Weights of a small GPT-style language model, trained from scratch on English Wikipedia.
Training: a variant of SOAP for these matrices, 232M tokens.
Each number is 128 + 32 x the weight over its row's rms, rounded and kept within 0 to 255. Layers, rows and columns count from 0. Numbers have three digits each. The size before them is the row's rms in percent of the matrix's.

# up: layer 9 MLP up, 512x128, rms 0.26, rows 132-231, columns 64-127
# down: layer 9 MLP down (transposed), 512x128, rms 0.273, rows 132-231, columns 64-127
up132 095:133122140135066120117133082096129061135129129069064154074127141135124148214132150145165153094114110072150123170099139143095102179131131092107167097150180125123112175088129123171162092123131121
down132 094:139105152129174158093057122079145150142140144117176108169070108123100137055092065116090126099103151108052116098167138132142081103103162139121117140078114066141161096110133131135067156096157194
up133 104:179200151157125117134097062135133144106090151095081162139152099111077084123168106142131133102148120131114169155143095134152117118149140095119107144072186120102177120182170127138100115136138165
down133 104:181143135072115154159163127129119154161170142184164175118188158178176133164187092154113133146131141130103177157130144150150148076137138188179163048183184149071164139092123128127109159109118135
up134 113:152121142077174119103102100130126174172094106168144169154121108084093164110113147083144144111102195131144160144133182129117175096162113118167103123177107073082131148131088141141150072159152056
down134 123:104130146104161113115138133126105162102157197155113094175105131126087152116188107096105143118137147082122113176127093099102103165100106099124087105211120161117106119156110145145164039162165094
up135 104:149086147116112186161137173141136122150134117136116110164085069171157185156119093140139136118144137134134127109164083160138061158095102169110122107153094118135105026106153135162092181136160095
down135 103:095149160110108183136145114205120173130124098103074091154113147100119149094115180126110096129096149108087162203099087162144128105121123157147142142104060151132141106120103120152142121096116159
up136 104:126159135091170133176122098132079040168140104109129116145107082122154117082106136114094193126115107102161105149170109138069152107066136119152159093134124114135153134168190116127151146147146132
down136 107:120116100083061074119140130151155054133090182113161139140076125148168086126181136158141145182161133066120184142100123133081154127130159119167166083084117151124119104132117148150066119167106130
up137 109:176136151116178175147065138147161156118113168107111148172171140113132141130105111202129138127117195161136109099107045147137181082103126128139156145137096106070182140123152132121172113100167135
down137 113:133093124140155112168120143104123180046080132177115165129126197156143192102124094216123121142153117176078086145134122147098120124146156114131078141144138131151159082155151079112072120133128069
up138 091:130120166122131137169119159113096202116160171159122143135150108138116119075110173120127060083120144067122168111151150076122176133153109158112097148150135076113125062135077140109173115108105124
down138 093:113121165123190128119085185105107074155086144132149143116154169158090218187118143105127139173081146129097163098134140136123099103150135165130121028134164171128143122106052147140157112098138132
up139 103:146101140078097126117113110077112132114132152064149142143119141093152146127153099060114118144131151094182153162102079109197077145142132141126186086084042123096172118112144140119021104133133157
down139 101:105162123176163101165124130171111199068152067069118096118092177124167099088178143174119175089117138157116113135125088134078161111111106075100051210165141139166132149153103149158125106129107164
up140 104:122152141102154178175185189153101104159083136136073136178109092150140162167088135156101105153072125151179153171132124156124101143181110146165090141192178130101147134142077092151164170157102122
down140 088:173128136088098107154107110131124206151173101146148114072163166097147085122173146171150165086130111181076128098118065125104167072131140159130120119103092185154118131133139111192106128156168106
up141 108:141134139152087128143155145121095118097115177136085133140132118110073136157155148082078121160183063123139138118061123070118132122189135082184058119158141118118146094202175118094116196116174130
down141 105:092105124150168088124088103130191116156194123115091069107016178078120079091191090088091140132140084117104137118067113165083077151125156141147127130158127146127156140179124097143054138079143118
up142 099:088165130138124152153121088143121180122068164118073139145154077099103120148088111156111114094090121081136170115165117118178103173135124160180085199077169164132096094126126129110108126194138125
down142 094:140122062147151077135148178173095164144185069144150203079169159131128111157116155187112135175142132128130099102161123170109105113077148118118140130106091134136112171063134108210106116068133130
up143 102:127210128172102107124186149115065180141145094110100100111164171119069111107117098131123098098122075074167171211134127116129147144145112144142125130142150096134114165160135126107166138105191169
down143 101:163084135124132152139192131056085140127139105050134106146046113171072145143131152134102123103116106118134114146132139132149085152141117098102135121093137101122142119112155114113160153105222152
up144 091:119134065077137190054116141162145107088128093137104157087100085131096068153102152097036154120089086143156161092142066095130201114095142108135155154170154139150144131112139150171162090140163122
down144 092:104163164139181134185158071160092119134093160096119157102094201155104115195171146116151160132109096127123118143179177131115085097124120134089095077137109108124038177130128166103134182115162108
up145 091:128153129176108142124113194140202172140121168161144175109113102132140110134128108175109090135093128129158117086177128158107187101134136135122118136100156188097138127117112145152146088116156117
down145 091:158135154131138152174152088158132166100181164137208074154149150170072137090132056156070153163184101122135105123122145163088102090068145058116150099169075146134129133082142113129132117190142182
up146 082:118169079108077084158186114131179189156135113114141122130093149112156084078192145156093144133136098164128084113082135158122122143144131128113104162145133171116123163122147114060067178109088088
down146 097:158123145131185095086114151158123127137097140160137143168144124137099132180109111091118154097157140145155150179189124116157104161178061095080135152145127070167212059138091175112202113092160160
up147 103:172140104119141089132160091126100132106115121174092139105138118177121089114153129146150087092104163148103139131134080099135120129084172153133101145094086106172169170134178126114156036158182093
down147 092:154099141121170141153083043184100140192127086135150053110110133146139125151125102103188172149118140071079110185132190138130172148161061107119130094158111160119141137136141125150055093118103119
up148 096:116104164143170140170170108117124098126155135108139126141143114110157164098185127096133146120104093107123118145175170183105158121192143152166106075041109104094140092149101094211156144107184122
down148 090:099156088149129081093145148139131107128149125137116110143193126147112123112114147067068082113103128113133090128174077156138135141117160103182151149191119191151129146016117160099135144183126113
up149 101:112112198154100080148080163119097125180105126105087144130121135155136100099160109091160134105172098178117156101071090149091115177157155138099089120162150125136147109154202158140183104152149139
down149 099:128096137103142086130121218114204157129095121136161144124127161135146165072116107094164137169094125166165123161104141144128150091141167134132203120162112181119144121133118157165142087185142128
up150 093:144147161086136106164128071090167191139152121153061136084115080149131158080139147105126137092078171142114074096129153106086117169140101145153131118103116182145173136157111089149042183095122105
down150 099:153094116110161112139124060135099135167184165164088135059088113113111116072158116117089104119125143135103125104112132135101104088181118113198119103169143157103124117163098121124039121057126135
up151 088:132116123122129064119161135159151141160062125155147162098141146065073143131192110118056092144111132109162066146147119072089118121069128132151178162142123204087175125100114095156122194116126112
down151 089:163103099136080125166124116136101102144119120168140081141116137138115129152098159056131093143156103139105122099158114152138141070163123154153115095104172111075147137153152189063186132157161121
up152 112:178123150059153190171165141121138143130100065129124186099126113140060138112154091129148147119119160130093144159137153161178194132165130106090086133100109113073176102126130121091086117174165140
down152 117:146093096112079143132126103124100099102086095128109149155116124114137113132140071191121167085148138147153044073113141114119151145202151116103122085058131125078126126147215101091149097115127135
up153 105:115104155138143124158107189131109150125102145157205156170152123090129152146035103102127144133136114100138129168142116158118145193127121131152126137141119091223170150105132122157138114094167115
down153 096:132123027082079136105161094127102108145142131118056115091115130126154128150184123166106115117096077109116128157118146166129121152126135132103137044156175209080110139064104145166110124178113098
up154 094:112144095146103122082168167129086115140108127161164106120106101115095112135172108202118078129164123151105142122059087121102053086145176168155145166099075138146127053159104070135142112101123128
down154 100:125062118129098124147144140130165155081157127094103129198099141114108116109133104151192122080113116113173150121162130114170155147092157152097173118131120108122136176074193159168144189118183121
up155 110:123151083134135083159154113123155146099102149143165123152113144113138071134094174098162092096118078089141093102117126141112158040145101145153137176160139167210128141124184082038115161121176188
down155 116:102188089150138105133183088157178105125128075116110163170113075142068148145183170099135087174108140128170096113120159157132129165131128119081125150131132206136170119075107109117225138153155143
up156 097:110137111128111101163111111186134166145099155074110187149162141132139121165138164130205106143089129130117105109084095124115165111090157114067128183179107133156118098114092144038215120225204092
down156 103:112167192140110138136196194118104111043064109191101120147126121111135143164141139108186168072119129132105149113059112143112131093155105101117098120135199161087130139142103084110187106066151150
up157 105:163189120143096162071151141121053135104163138112124124154133150160127139180174103130087106173176135121088120061179124127134112150115096145174104088075140123145107167132173131144136194123116051
down157 096:067111165141160138138116125100066083167137146080106098137153236135108116050177117134111153125147045101200200081115140167171180167175092125163119087155138129139110091151087151114116180155089133
up158 113:114108148110066123110168089147136122145135114088160167172161095159072085148126078144167110162167122088159182082151093093098103149139129108158140155123073139109137141139136153160099160184146071
down158 111:066097140149134140121135126109172119096134116102132111226105139131083144132142112097113129182093142140174133182125161116104122169145105141156138123145099119168118147100125161159130138166059063
up159 091:125097147134109136109138092081116152081127122157027177086133134124128151110117135174130185148135136121125152159087180122177155132216158169121161139099178125121126126149065107154141099174142115
down159 090:149138149079170158153148142104086140121114138135112139120084034112186092171119127138138100064129154168088067084096083121123074138103141121162141118133151177097091097096161166131141164137113165
up160 101:149134175116149161131197152159146170159102122128136170161089106136141139149139161135133163130074169134202153189115081097207102127122158068117138085139127073143125149103120145127140147132130130
down160 111:159141096145102146155130133114142114153108147119187118184071086102137142184110096078136138182166051088096172118188152072133155172114112145107163092171203063131134129180140127108154168147124198
up161 107:098148151116075161105108076102092151102155132182145131151170103130110159140135101134159134118160102121195123140135141079158204058071182112124144094137116122146177134082143121165138111160147150
down161 102:116172132119199107155121076099131111157170165098154135089182160134160129119103086099129119151159132135119117114132118108114116148201128140139134119133086078109155110131127135094175100133148140
up162 093:144132115153123087098099073104048116116184112091124100105148144142124082063168140128114127120123043150108081091123130141162106110143168124117102098099142109094122135098085154120114157159166149
down162 099:056101107109179149153127151145109145120098090109145167160151140083143138158139102134141131080146129117121111134132150189083127130153092132165152118130096049083199127084134166113153177069045133
up163 099:168193179091131189088008117122155147123125096113091140142130158156128150104129136156150114140172108109141101153129077165159132097160147113098121106118184139124124096117119138139146140146172119
down163 090:049143164165082103136119146119115189134138129137147116163124136104140189133161122156107130165073153151106175161151220082096200164108118130115138085130131164093153090109171164091145067117125183
up164 100:140043142131108140136110093122212120121135083157160137109117145167133097123084053095171191083147143101153107136168108092155149143101114111123084173132153133090164123134173133084139163146192109
down164 105:100077047112117059147122148099187081159150158067171112091089198104140080124134085120181128191118086125224184165165128109132113111104154127147141147096106102123153130132101151064154131131118166
up165 096:090136139156120101158204137188117137077059110148149149084132099142162097124081135163097096121135076137174110093080101174101155130142126130167165125122185186134117107125125136077115171134173119
down165 093:096044060166145114139152083126116102145141125089171153120140137090144155144122074133166173121149166125102203190168106111207135127092118084128145115178137161160153117079093154140142139128166091
up166 096:133086176109133137143094151138100156196170126082143088183095118072157128110155156106101198123055166157148162165139092127167098084136139105165121145076130077141122130144124101183159157090100139
down166 106:165101136130181119128131111146173169098120119106068112154099125143136140206109158118181174101145188135170136138150185115117132136118093126129108121094140151167121095130136175148113150083083059
up167 092:092139083107120131148119123130093127154146154141143164170162171118134085114193173109105131166101117127096162114099083136063157159143078091196138138140113101175176062122107122118126150115146137
down167 086:079156121188098188199147100104167151117142085138095144123101092114100117055120058145133103091106068140115074144111137114101143174112103189139135156118118159125114164130108092172105135148116080
up168 097:088128082147160161166114062153164133139134098089121105184105110137095137162192140183160104147176153120131078103091133139107136146124134134145072151114139097057163133100180127172080093189135145
down168 094:117115142115111124124151135132113118147161114149140107151192116142138148138121130110089116099038109161125123152058108110117094110087147103133201152116139171127125136138152152124131097097158106
up169 103:189108176139116123113138121161153155156133119188103121153132160120128154166134109107046066123056088161122118118129188186149128138185137145096143121105152159119127152154150085137115160134100096
down169 100:090136111078106149079121105137172179112099135082076142165136116089080160108080155079112115122110114114086160143100152108126116145086094124181080172176117124170123121111174167123124146150134112
up170 103:201119164186128126106164076075070115122121119100090120112094156097151099131119116153129162096136102103159058086142116112133108172125103141116113102120147157120120071112119154132117109132157090
down170 104:137173131140122106122152138137141131143104174137164166145118091107142105085191221084116135043096140063109137178149065135140119105112166169098175141111165107140065121094158187116090125079129079
up171 111:151113147150148168126128135092147081082155065124137129164101174165166175127131171152097071056124155149126083112114106120111147169127112199110164129093176168100136136126111148093139176122112099
down171 113:134085086136074074188106121095068132105145106141145138127141084205089152115122104163127159125184067133106163142089121114157130177193164119122046110170166105141139122157130133075055112069075112
up172 105:097109106147129163149197128158167159158045079140133172187183159121199098122105146093158092147112115116143120134103182171166126147097152139114097119143159105153087131150206186147199113162135099
down172 093:177185142154119130098200123080210122147197099120128095117055151143055085113128110177103107137126100127143123128157116114132114120140097139079096075157119068172160177097138117098076124078128158
up173 101:091102213117129141128128190106174156127121115122127142150130127115086153122097210117082084115107198103138100148180196132145148173128164146160113125121142089144080159122196120146128151158120084
down173 107:090118137178184131085167147132108121122110111108107109149134118070112139168152145091142113124115196118104111136136170103135146169079141130135150152171167097161157148131143068152128128127135113
up174 113:146120195108166102142148119147140172078126078108205097167156142176119124141153162162091095135223131087126169089196107084116129136124124162156149106104077135094152123129121205150123091151137116
down174 101:122098160076188117179116173132154153076100143061131121183136152119063120162151137183137140099245164093147160073121131103142106173099097132166178089162093149102110095133114169178117101140117144
up175 095:135123115109136124113171119127171112122105076135109082175151108131173109102121134165108113135146108083098103096112104180117143133114112102146149155096161151100146090094197170080197167133125098
down175 092:141168150096136065133166107089105160190112139132102153090074138120097158100204120073086149134099153107102102141091096133169098127206090126126097062166171178171159171152103133137085110140142079
up176 108:174139120097109166169210137090183125144083120168102136136161165167127102129122086073168096131120076128117192145168153122087074141179151104125133122121170175131152133127158089117135092162094134
down176 101:115130091127122147195114129114145128136137118097127135115164140160162135105122123180172140159163139074098193093117071157119171135228101161151144135062133125088137132151146097157049152105146157
up177 104:114088149137097170136113110128189167168105141074174086102158104065123103083135099175135155108146158156172168132110080130113110154082113171117100186180147123140098152164112142119170133116097145
down177 105:076068162186149155150152146114162121139165092155168123193117099120169127147115108112134124129145147113183144157147219116101185113102122116119126183175124081138117134205111151204163091135142131
up178 113:157170090132054113129155160121099131151153135168156221125141108106159107187139133198132136115120123126124160131077096175146144098177126105131124123158139117126115170174119085163138107137134127
down178 120:063153094103121119080160126106075118161155106086080098086137174053148135128155149137094101103114131164089159106108096129132157114127174152115120149104135198092113144097127196105160119131150180
up179 099:147129116088126120137112140084128115148156213154189169121141150146087115150122150122103112152116103116113177155116185183152094101160213102195176117161156089126110143116095169140209125121151121
down179 085:149136115171162120132174111108196164142067076150061140133154127134127161099134128094069080234141198163104050118150099110096066162067038123096114072100147113138145109138102106121083124109112118
up180 100:116131128107126168175148115102123081099142119175119091115150134060075110120093134109061141176145094162177160165141190173062154149122118125166171123130116126114151144125145123152112146157138113
down180 094:166171134123141084090140136043134146134083177139168097112110057155143129081166164156168095098171091122080110115112104110145073131140161169123063093163166129172135136135154149137111129104086165
up181 109:154137111065188148189138118117147112207127107174162166130163110101182127121104113157119165097178113172093138095084133158170177151106198144153062099115088089118170066099129120153146184118128131
down181 107:138088131105146149106184112148133056136114129102139127124107132183185126054148136163113128055126121133166131114143180168156126105100125096100103168110172096102149123101159131117167166129146171
up182 093:109132106106135171111152136150132132139120052118132191144121142139140107121121101114117130124121114083185111176103137202122155130133146154088129104110128090106126121104101125159101141020095123
down182 098:135064144118119093129135119097072108153177160138124130160142109119033130153119162160152074093121069181101144113148103069120170111117136113078101126110133115094096216167151118100142179151119119
up183 105:192136080133144079120144110186144088071138103096135159148106133071082065106171119121110167101037111171117085156124142066111129192129174077142146163096146156046084103114118125167141122176148113
down183 100:110156132120147119186127095122118087177115120130144149143117090121087105099081110163208179167097148141102089088147102125115139142145113145176112108135138197122111184162180107124092177118163164
up184 104:100149088098162167161109096082087080124125167100164100054119142173158190100127143072147150092157072115109133136128158116159118163144125081099105125178083153100119120153094159106160111169185096
down184 110:179141086105105149129102061113137139096164136026096092108174137156088166192147095116127115059152111122183136130082141109140128163110114142102072157164107135099089148111134128222117119089098147
up185 100:135086151088169128214110119139106190126161154146113115066120089145115115159145235119172114134056152130181153119116131133145148185118155155146110134142122102123091129149171128104187099169105129
down185 100:197127131104127173078091115146055065102130109112182096121095120122109139168132163123119178186104090133132135156169151151106072172103125136142115112128125122067160088124141093110155129156134090
up186 095:146153131103169196145146146095163154145145174134171130149111162146206150097106094078141153107115125130164140132137203158095142104105132144169136117160167119124094144123162111170173118088078138
down186 085:110068153123080146111205142168127068180133144120072151145201125111035102119109146156064139115151154149130119146139071085139146162148147086140107098108136116125133112077096152145100110177145112
up187 098:095166096101121096141171123132175124133116140120098119077110113124161127118062175123109113098075066187137189168124181114099149097122101190133111158103151147147120166130086125143220153122135103
down187 106:072138123123143162107154100128150142077120130118148131126127175178167110191158109162182129059167065149061144130118177118115172142148117176113094195116120145135116133184142135116150127133160152
up188 100:143088155138100132125143108149127115137103143129127106072162125169158125163146166109172211156172132102110095145178141128140095092159112132140183084111088071086096175127092122157098142142156060
down188 096:156131127123115149155123169126149126141155186124168190087101088047111178175133115160189118130098121140123087118135132114167171123115141146100160054110155199149126154115084143099108144099147127
up189 102:153144076149137150126108153117164128063096133201078164139120046147064079090124162169144162091190166130166105113126079144149092131131177076122119133111198118135156121141101126108068186152125149
down189 096:186108102069152128123141160137120131123161191118141157134189169152118121148118154164115087114110135122132097157112143197169167132106125148128149097134103129123142156102119148114056156138065180
up190 097:111162121115127141090193093182093108111133184110173104097134073083144131195095135085120142128101135136139156151105193183127142100089106134135111136106195108132160160143139167184177061148151090
down190 102:169087157170116112127084135140130136154157169139127119151112103172104148114167152122105165082148173180102131145123077104116134090099115080175064129069131127107071117224092121145110153122082181
up191 092:142087199060098116114192167161194160156162156101086119123143120184152154118163186136145129111178168206096156172087067103144103100161142106101095087035137133124131117125128114114108101135144140
down191 100:113169109127096138066140142142169136179127171114173095175128119128131107141120072112105142150149077124107149080081125120104070095143119134145108102138075205030113143068120100125107122098107104
up192 096:135148110121085169136097099145179163171127115118157136137116184089168102137155142096142097107158108089104101146167141171091106121249192166124106100138133146185138148157128125144111120109146146
down192 107:132086103153157073151143076103134151129132149122084112087181129092150064080130148089039153097108136149135164123099207091069130121174107127114141159135098220103136124175156171144126127097137095
up193 098:097150086139081092154167110113104111112137139214164105190132103091092132136101151132134168142133143111089095111087112122120158136153156167143079153162148089195105058162100125153146158096101152
down193 095:145070162106144144099161166141125148133057140155135086222094128091112141134069130163087113095097111162188130169089113132125153190135123130155154178146078122091084127154133120127153078134073159
up194 099:133093162138135177117125170166189114141027129075167190122108100103136120093109117127165121121109162126163106126122130136106153208113110129082114113136099080134090122108126172165073065148159150
down194 108:100125117110108133127087112128139100147128167084188131105196140127125150167080088116105108182137119108087141142153116171100114123160140138123120211083218069124168076105203124102095126122113156
up195 095:181092090198133117167140120173106144117073145198113168103120114124126128079141110130140079167157156174191123155143123083148152167081162118124093150131150107123160088145126137129126125172124117
down195 096:077090132186092127139190100151165130072110154158140139139076100082103124133167079053130149043172188136159129070121135079089141135121125094129161158098142074127124099145178094100124143174094118
up196 103:104129168116127127120090146118173093152102127138080132109118147093154170089131111125114109144118107191121130132200106149117149136163192155101106130089192156144129176153117074111156150099125078
down196 094:108106084107137125085130115148092098142147117150166139120138104079109112150117121088146117191162090146160099083059106151150129127113098118174131154123113204133136108161142066136056092140120084
up197 109:130093127189074156210118093125136149109174106156084120120161073151120124070142121077120129148126207143111170155108110121093142107129130071153152134102121063138104063109150117180125127107140097
down197 099:145039164144128096100089147176110162141119114129120149167147137110093102080147101121170161157112149158126133153108153165153108171112102098219101115168151150146150073090137139115095102129085140
up198 103:093183203126131177124129147077089084078150098122106100108117112155104146145110153098138144117140121151169063125103133180133100136162115142083170140099061133136138103140160130087148157132148134
down198 106:119068150123125121101151090162136133047153109162117158161098113125127070110142163155150111222112116104148082077135027151110085118161139130110156057077150159143133095111091083089081146157163118
up199 096:146146148113089181103152169100130144102120119078128104124163165172124127106091170076154181167107181103144079177087168131192135119218175117152151120092141093148120126097127155100110111093139103
down199 094:134121153129166106145157127138070103091119147171114148129078103104117119123142086142162086127112061113190141127106135120094174153124115070207135110165146173127122120153172103132121136157113145
up200 094:136119136109081089109147120123131107111189183080133196094134127174184173091105192111154168149166150115097125112149128208158158148140149137153119132129115116161153093144169106122057158122192095
down200 103:155114116177113101076119200135110134141111135110152045144118094139107159109111075151175159121101146173085130186149172103112108090118115114122222123161097083087152151127201133110118157142154103
up201 092:134157123114164114097117082119119118165171096163155197141133184100115095133105094085080080131151094126156122102080142147135155142133149193145090131217171185173158141171068129143081124124160105
down201 091:090114129117108172167135169077145161084138115078116120143104062167135158146124097147180177125116120109065146172210133124157141166166154077143170138082078159089113120093168108089112153129170139
up202 085:134134158177147152104116127125190166151085101138142135148085063152101076080107132166148150126171110122104131091141145152091099152157133145164149118077155139211129145151127134165077134162144133
down202 089:112131134104144105115123130123154135135126151131146151131168117099172113162092161145123122068176102111154155120062125128146145123124120129152183168153119075082186141111109164145135151104172034
up203 096:061219065103162158114122116157077171104131100150121158160124148052127087102094086125103124122117134149145120116149139129089180132148128160122135106144107146134125089088108126136038129120099154
down203 100:140092185079132104120072142142200085125206093116123091174079120177144104130117124124106168148081147120126120147113119115156084123138135160158098131163157151154119147179097102112180172147136097
up204 093:100136167118101152131159216083098086135094154121103160111146167175137141106152085087136194130063108196154148209119096134143092146121124115151159080144192153161098089098121112201107112134118097
down204 092:127141124111145146091103131152131141064173113156146125128136091140132155116098189205114061087133131082133095137119073151195121094122084155108160157150115138117110153133202157130129116096099181
up205 094:140153125119063109136157075067093142068063111148157057149151126147095119149170131164172053115126156188190069114151121160133160136074122129110133164161141170116106103121126088144172099179156126
down205 092:149148153175158151133108134132128120097125125094126071068028080145136103180118120165116138209104055058162134123086118108143139115113185098154116165173151116136124114089135110119065145129109113
up206 099:172158146169106156120136145154153125150184177124136156073156122142146147161199161110087167162106103091182093086116125153135149156147156118125118138184124135163127132170131127088168091205164074
down206 106:107164137135167154174136111157085125058090124104156135165123096104105219134133163107128130117161199164190141163167142061114110155130114152132110172141148123165133133119101148123143181166118143
up207 105:133061125127119159180134193088167136099122101075122100121124134155102203106099105115118088117067127182177065107063108110149125129153083110148145091068117165097128162119143120097078115124150150
down207 093:068094101103109091115125094123104097132137162081134136157109066144137134172132095144117098145148152132116167188159112110134124169132141100114112090150170195063109074110156135126199131157154085
up208 102:117127130118144145117139165123167090086155092146128144169164138139084091140111101087128108136125180165116040125133117154137116145124110155097044176089081193098103139123111185089170137101157127
down208 090:120128166141173144144128133138110093128115181141144127106082095094177111105118180120077136134138089095137137106139106134146131096153092118123109074160167115041186146122131079178071238146155136
up209 100:123178104160146116179099166168141157139109186072138120158135153081149134128076159101137114186095150184163141155116143141125129161176114110164196152178118132185157159133157157181164094127155136
down209 083:118104126104063134093126104096120127077156093145129193058132101152145114092149085182152153107150099098143123167105150162147131090162134138125076109109118186144172122113154099102121107138087112
up210 100:149098232104065100140093121101125121080163048098156152153162144111109191122128164142119093123103129130159119136097191126183088160139129183110191101066107096148148105099114166118141127137121141
down210 104:129133068126126191182082126063104111146195151167101161175153113140066177151094162148098107149170138178161097188121117167166135153112187181117164143117153133160099107112149087108143174109124138
up211 096:144122183147114086141088081156100174085110062183110161112122097142067030163111119139112146154148147151121079201096148165121140129131125171148138145121138120126130163139032140134156138144144098
down211 092:071195094151089139103059126082151120133113157095166089151122121129206149085108117160172105102121156141150136077121110135136128120134144084174107100122128121123083083153162165147171133068076141
up212 101:138169123088184151102187143135103102139175160108160150170110115140091167109156165083129099106163121155112108119105138113165157125127066138104098154100165073094151123193094146178149114131103154
down212 098:132115091098139092152131102136146088111079132143128188092133106157100082161165133103155125129084114111182122124190132168117154197132109125120139086141178139141089122104085142169085201165123134
up213 092:108129144084120131140160177142122069129130082133114129120158127138141184136121094133143117124132136171124134099131147128185107092165151134093075161176113155165131064128142149140158083140172094
down213 081:147102144177193133202204095147146178118182100128166104155117115085124132101222140164123094182164183152153149113157103175100177142078125128129148121128109164162151177116122150140106151173116167
up214 094:072146122093061124079091118102101118106186132162105123162142103129143134107102099079141130080090113170069070092127088162150063123117100154136218156145094164154137094151103110128075149146122159
down214 111:131108178092131175149160123092123119112091099106113131085128160119111164106124149140134157166151165121131056120099139145106080178191158104137103093127083084090120143067160103130127117128152094
up215 097:168145168127148112148157139085145106070118183142099139241129121080098093086139162140080123140115070204149101107086078136147136108111094164129094053174104114118167149146111098112144072123097116
down215 090:076051128114141170140135158143134125135149106101145143128144115176109191079114124118147166167080144106106103131073147127096063143099149095158148075162119147100117096147145088122179131098126141
up216 097:178115109120176104099131133142096127197185140105141112145120136096124150087112138128138148086116138122152081115113136175153087092207135167142149179120130140093115107137114121068165175169112125
down216 093:118133169121075173157098081078174122146106142175172087104138106143107095116095085137114115091138130155136148166149113097097169157106129125110141050150066116142173191152111140173080099099178107
up217 092:213073126096128122115131165174177134084092152144142183155137121111142134118095108111144138128115152126167136080065099203164143097188114104097124148111109099124143161176085149105144043162078159
down217 099:102167147134154127108136111107084143141041094109093105114087131124155150130185133094117135111136032169099136143146171119128076087146138125149119127114149086093088097152115159095143114128171072
up218 112:158153194101078154085121122062133191134134157089107103140169115084140126122134181102165098157164158100149140156154133119116130136154120137143099080131090081120130118141098179203168110124189124
down218 115:139137141117155133147136131142078064115087142122139098103107114124137133151107100124154127183141105087086122132083121156121113218062107156092127159194124052048079108167142139154158148100109105
up219 093:098112160093129120150159175120103111107137084062128202066132174110164101150037102094164088152118141099164103137115142138192102103142151094149117183144100119122147086169128138161109177120052169
down219 123:139080150162095132147153103177114130129142218140132111194106112145128184142167150134123053156099087075142168087144190102053096136125131088055102123134114134125121130168152141162166127127188092
up220 087:076143169136086063129104158093097165107149112183128138190167125100146084125133134093144140159043114078097128112115089108173158093144079145148100142125143149146184115103131157167079114072129173
down220 088:148110096116178189139095091142153123102080136078116151158114180131109164141097137169175106171165147127164096160115185107163097147114172122117140153112106121138144164146121162133150198161135062
up221 101:133112124145134081127135122196139125107163108162136149149145136121124132141093231103145169082068143118147082152108123104179098174159175126139152118055148117136101148118123081169160158148134174
down221 091:158145161151135168090098126168186126174120178166138214102152126177170131168134105203101194112131139138099148104116117107083136108152095162151085090133150132152117147179167134156101131098079159
up222 095:141082172063121146141162159110121084089156141129158076114154128118115142103122113123122185144149169105132140141120158183089089167097157109103164123081122136108139115120117165072208091135116142
down222 082:190163127117131113173055121161203183160092155151096167131091115120150134108114182084143131140111057166190089124134171107158159116133092143234126109156162177153128182131123134204097159112141115
up223 102:102126109128075111100088149134164074137068075155108188142115133179149139165116124102156141075088070081167092133142125158104086118114123141123145053161161143090205160152112130119178149169100161
down223 095:067138116103141109134134127114093162116117140151105156146149078078112158135085123120137135111135113103116118154076139131127138148130194154117156107131148058157143123095027156141085167128127104
up224 108:126157118080157141132169138121105083121065112145093078099099082125091074124106087127080191122070120163150153152145148140177170120180088167147115120108140150131123183111192089088104072126138078
down224 103:157114136076108103148130149105104141152144137087158160076127118066162136148157090100135165052092103156133141073133120138158146176144183149129126142133120106144098136107105182141116116053134109
up225 102:188077139187112112078078161114150117171175100173065131147061084153097166127116141125127166077118151103179118096129079083110187094148134116101140138121112112097140114114085152136181157154205101
down225 109:118148093107109088117139165159089073141186128122166130108192129113096099151167150159069173184129204092138153139161165106112152120198175126128132153159166159141125169100085165120118113113138129
up226 101:115136066064127125185153153090097129119166115158184187141164142180134164083186127158164121142135093187160142142088150175132139116105151084144105080135167065193099099151144171161108161161182104
down226 090:115076139125117115127153147146206131146121119175120131063070117121138110095091155156076168151073175075099133162152135116113124145169107209142136185161106090148161156100116110098134088130117155
up227 086:120075118105101126076098087163174084137116102127105152098132091164167083054135084113115136105085069127099080163096198127117187141151132122144188114078067112144152160118065136145128175097135167
down227 094:110110170094130105151119151069099165091077141174146169145146152120173089132156168141110137062138130120087166138095151106207111148149145112154115176161152116111187163139150144160120117115106121
up228 090:174139202177111126102102119199111124152129089126149176091131051138142129153067153215095156109105076064145117189133129136089178086164177114125114111150104126222198130141143199114115103103192127
down228 089:105149071153145106158196133095111082104088211113108086125166155153081146125121189145125186123146155137119096112102082108131065220124119158166116170134111078115083085131173132124175135098138138
up229 098:119141102115120121110137063143135078158140123142187149082126130146213104108147141146137168085142168151216094094127123093100147142148145135157123109126130121117157171110183124031075059116144151
down229 098:197127126093152156068117095165056162132112167098135127140109102149096145124111179134131086124131150114087117123143057117089125177166131091158096118137089126149082129109099198201116087103111125
up230 100:158140153137167121123099119144170159114116117099093090149128136147092136129077151139054139109081157099117122100107124209107131123160114138102131155086134148173120143110185192169067203089102123
down230 104:101122161102149158128109147135109114136130091202125118097111100131180181109126129093173172117111135163142178154117103157121116146113149134130133049139184121186159087089080150132138122134170109
up231 096:145153149119163158081185163118095113102115081100145122084169180069114082071161134154108075132105152139126082083157151125100124123080156137148152137059164134128142113134123089173095098189128108
down231 101:155108059096153071143138115141145123097147143134120131158049097164078150137108125066179129116155129132094129147150132087089159155129058107092129102172073080061099156079144100052138126100120093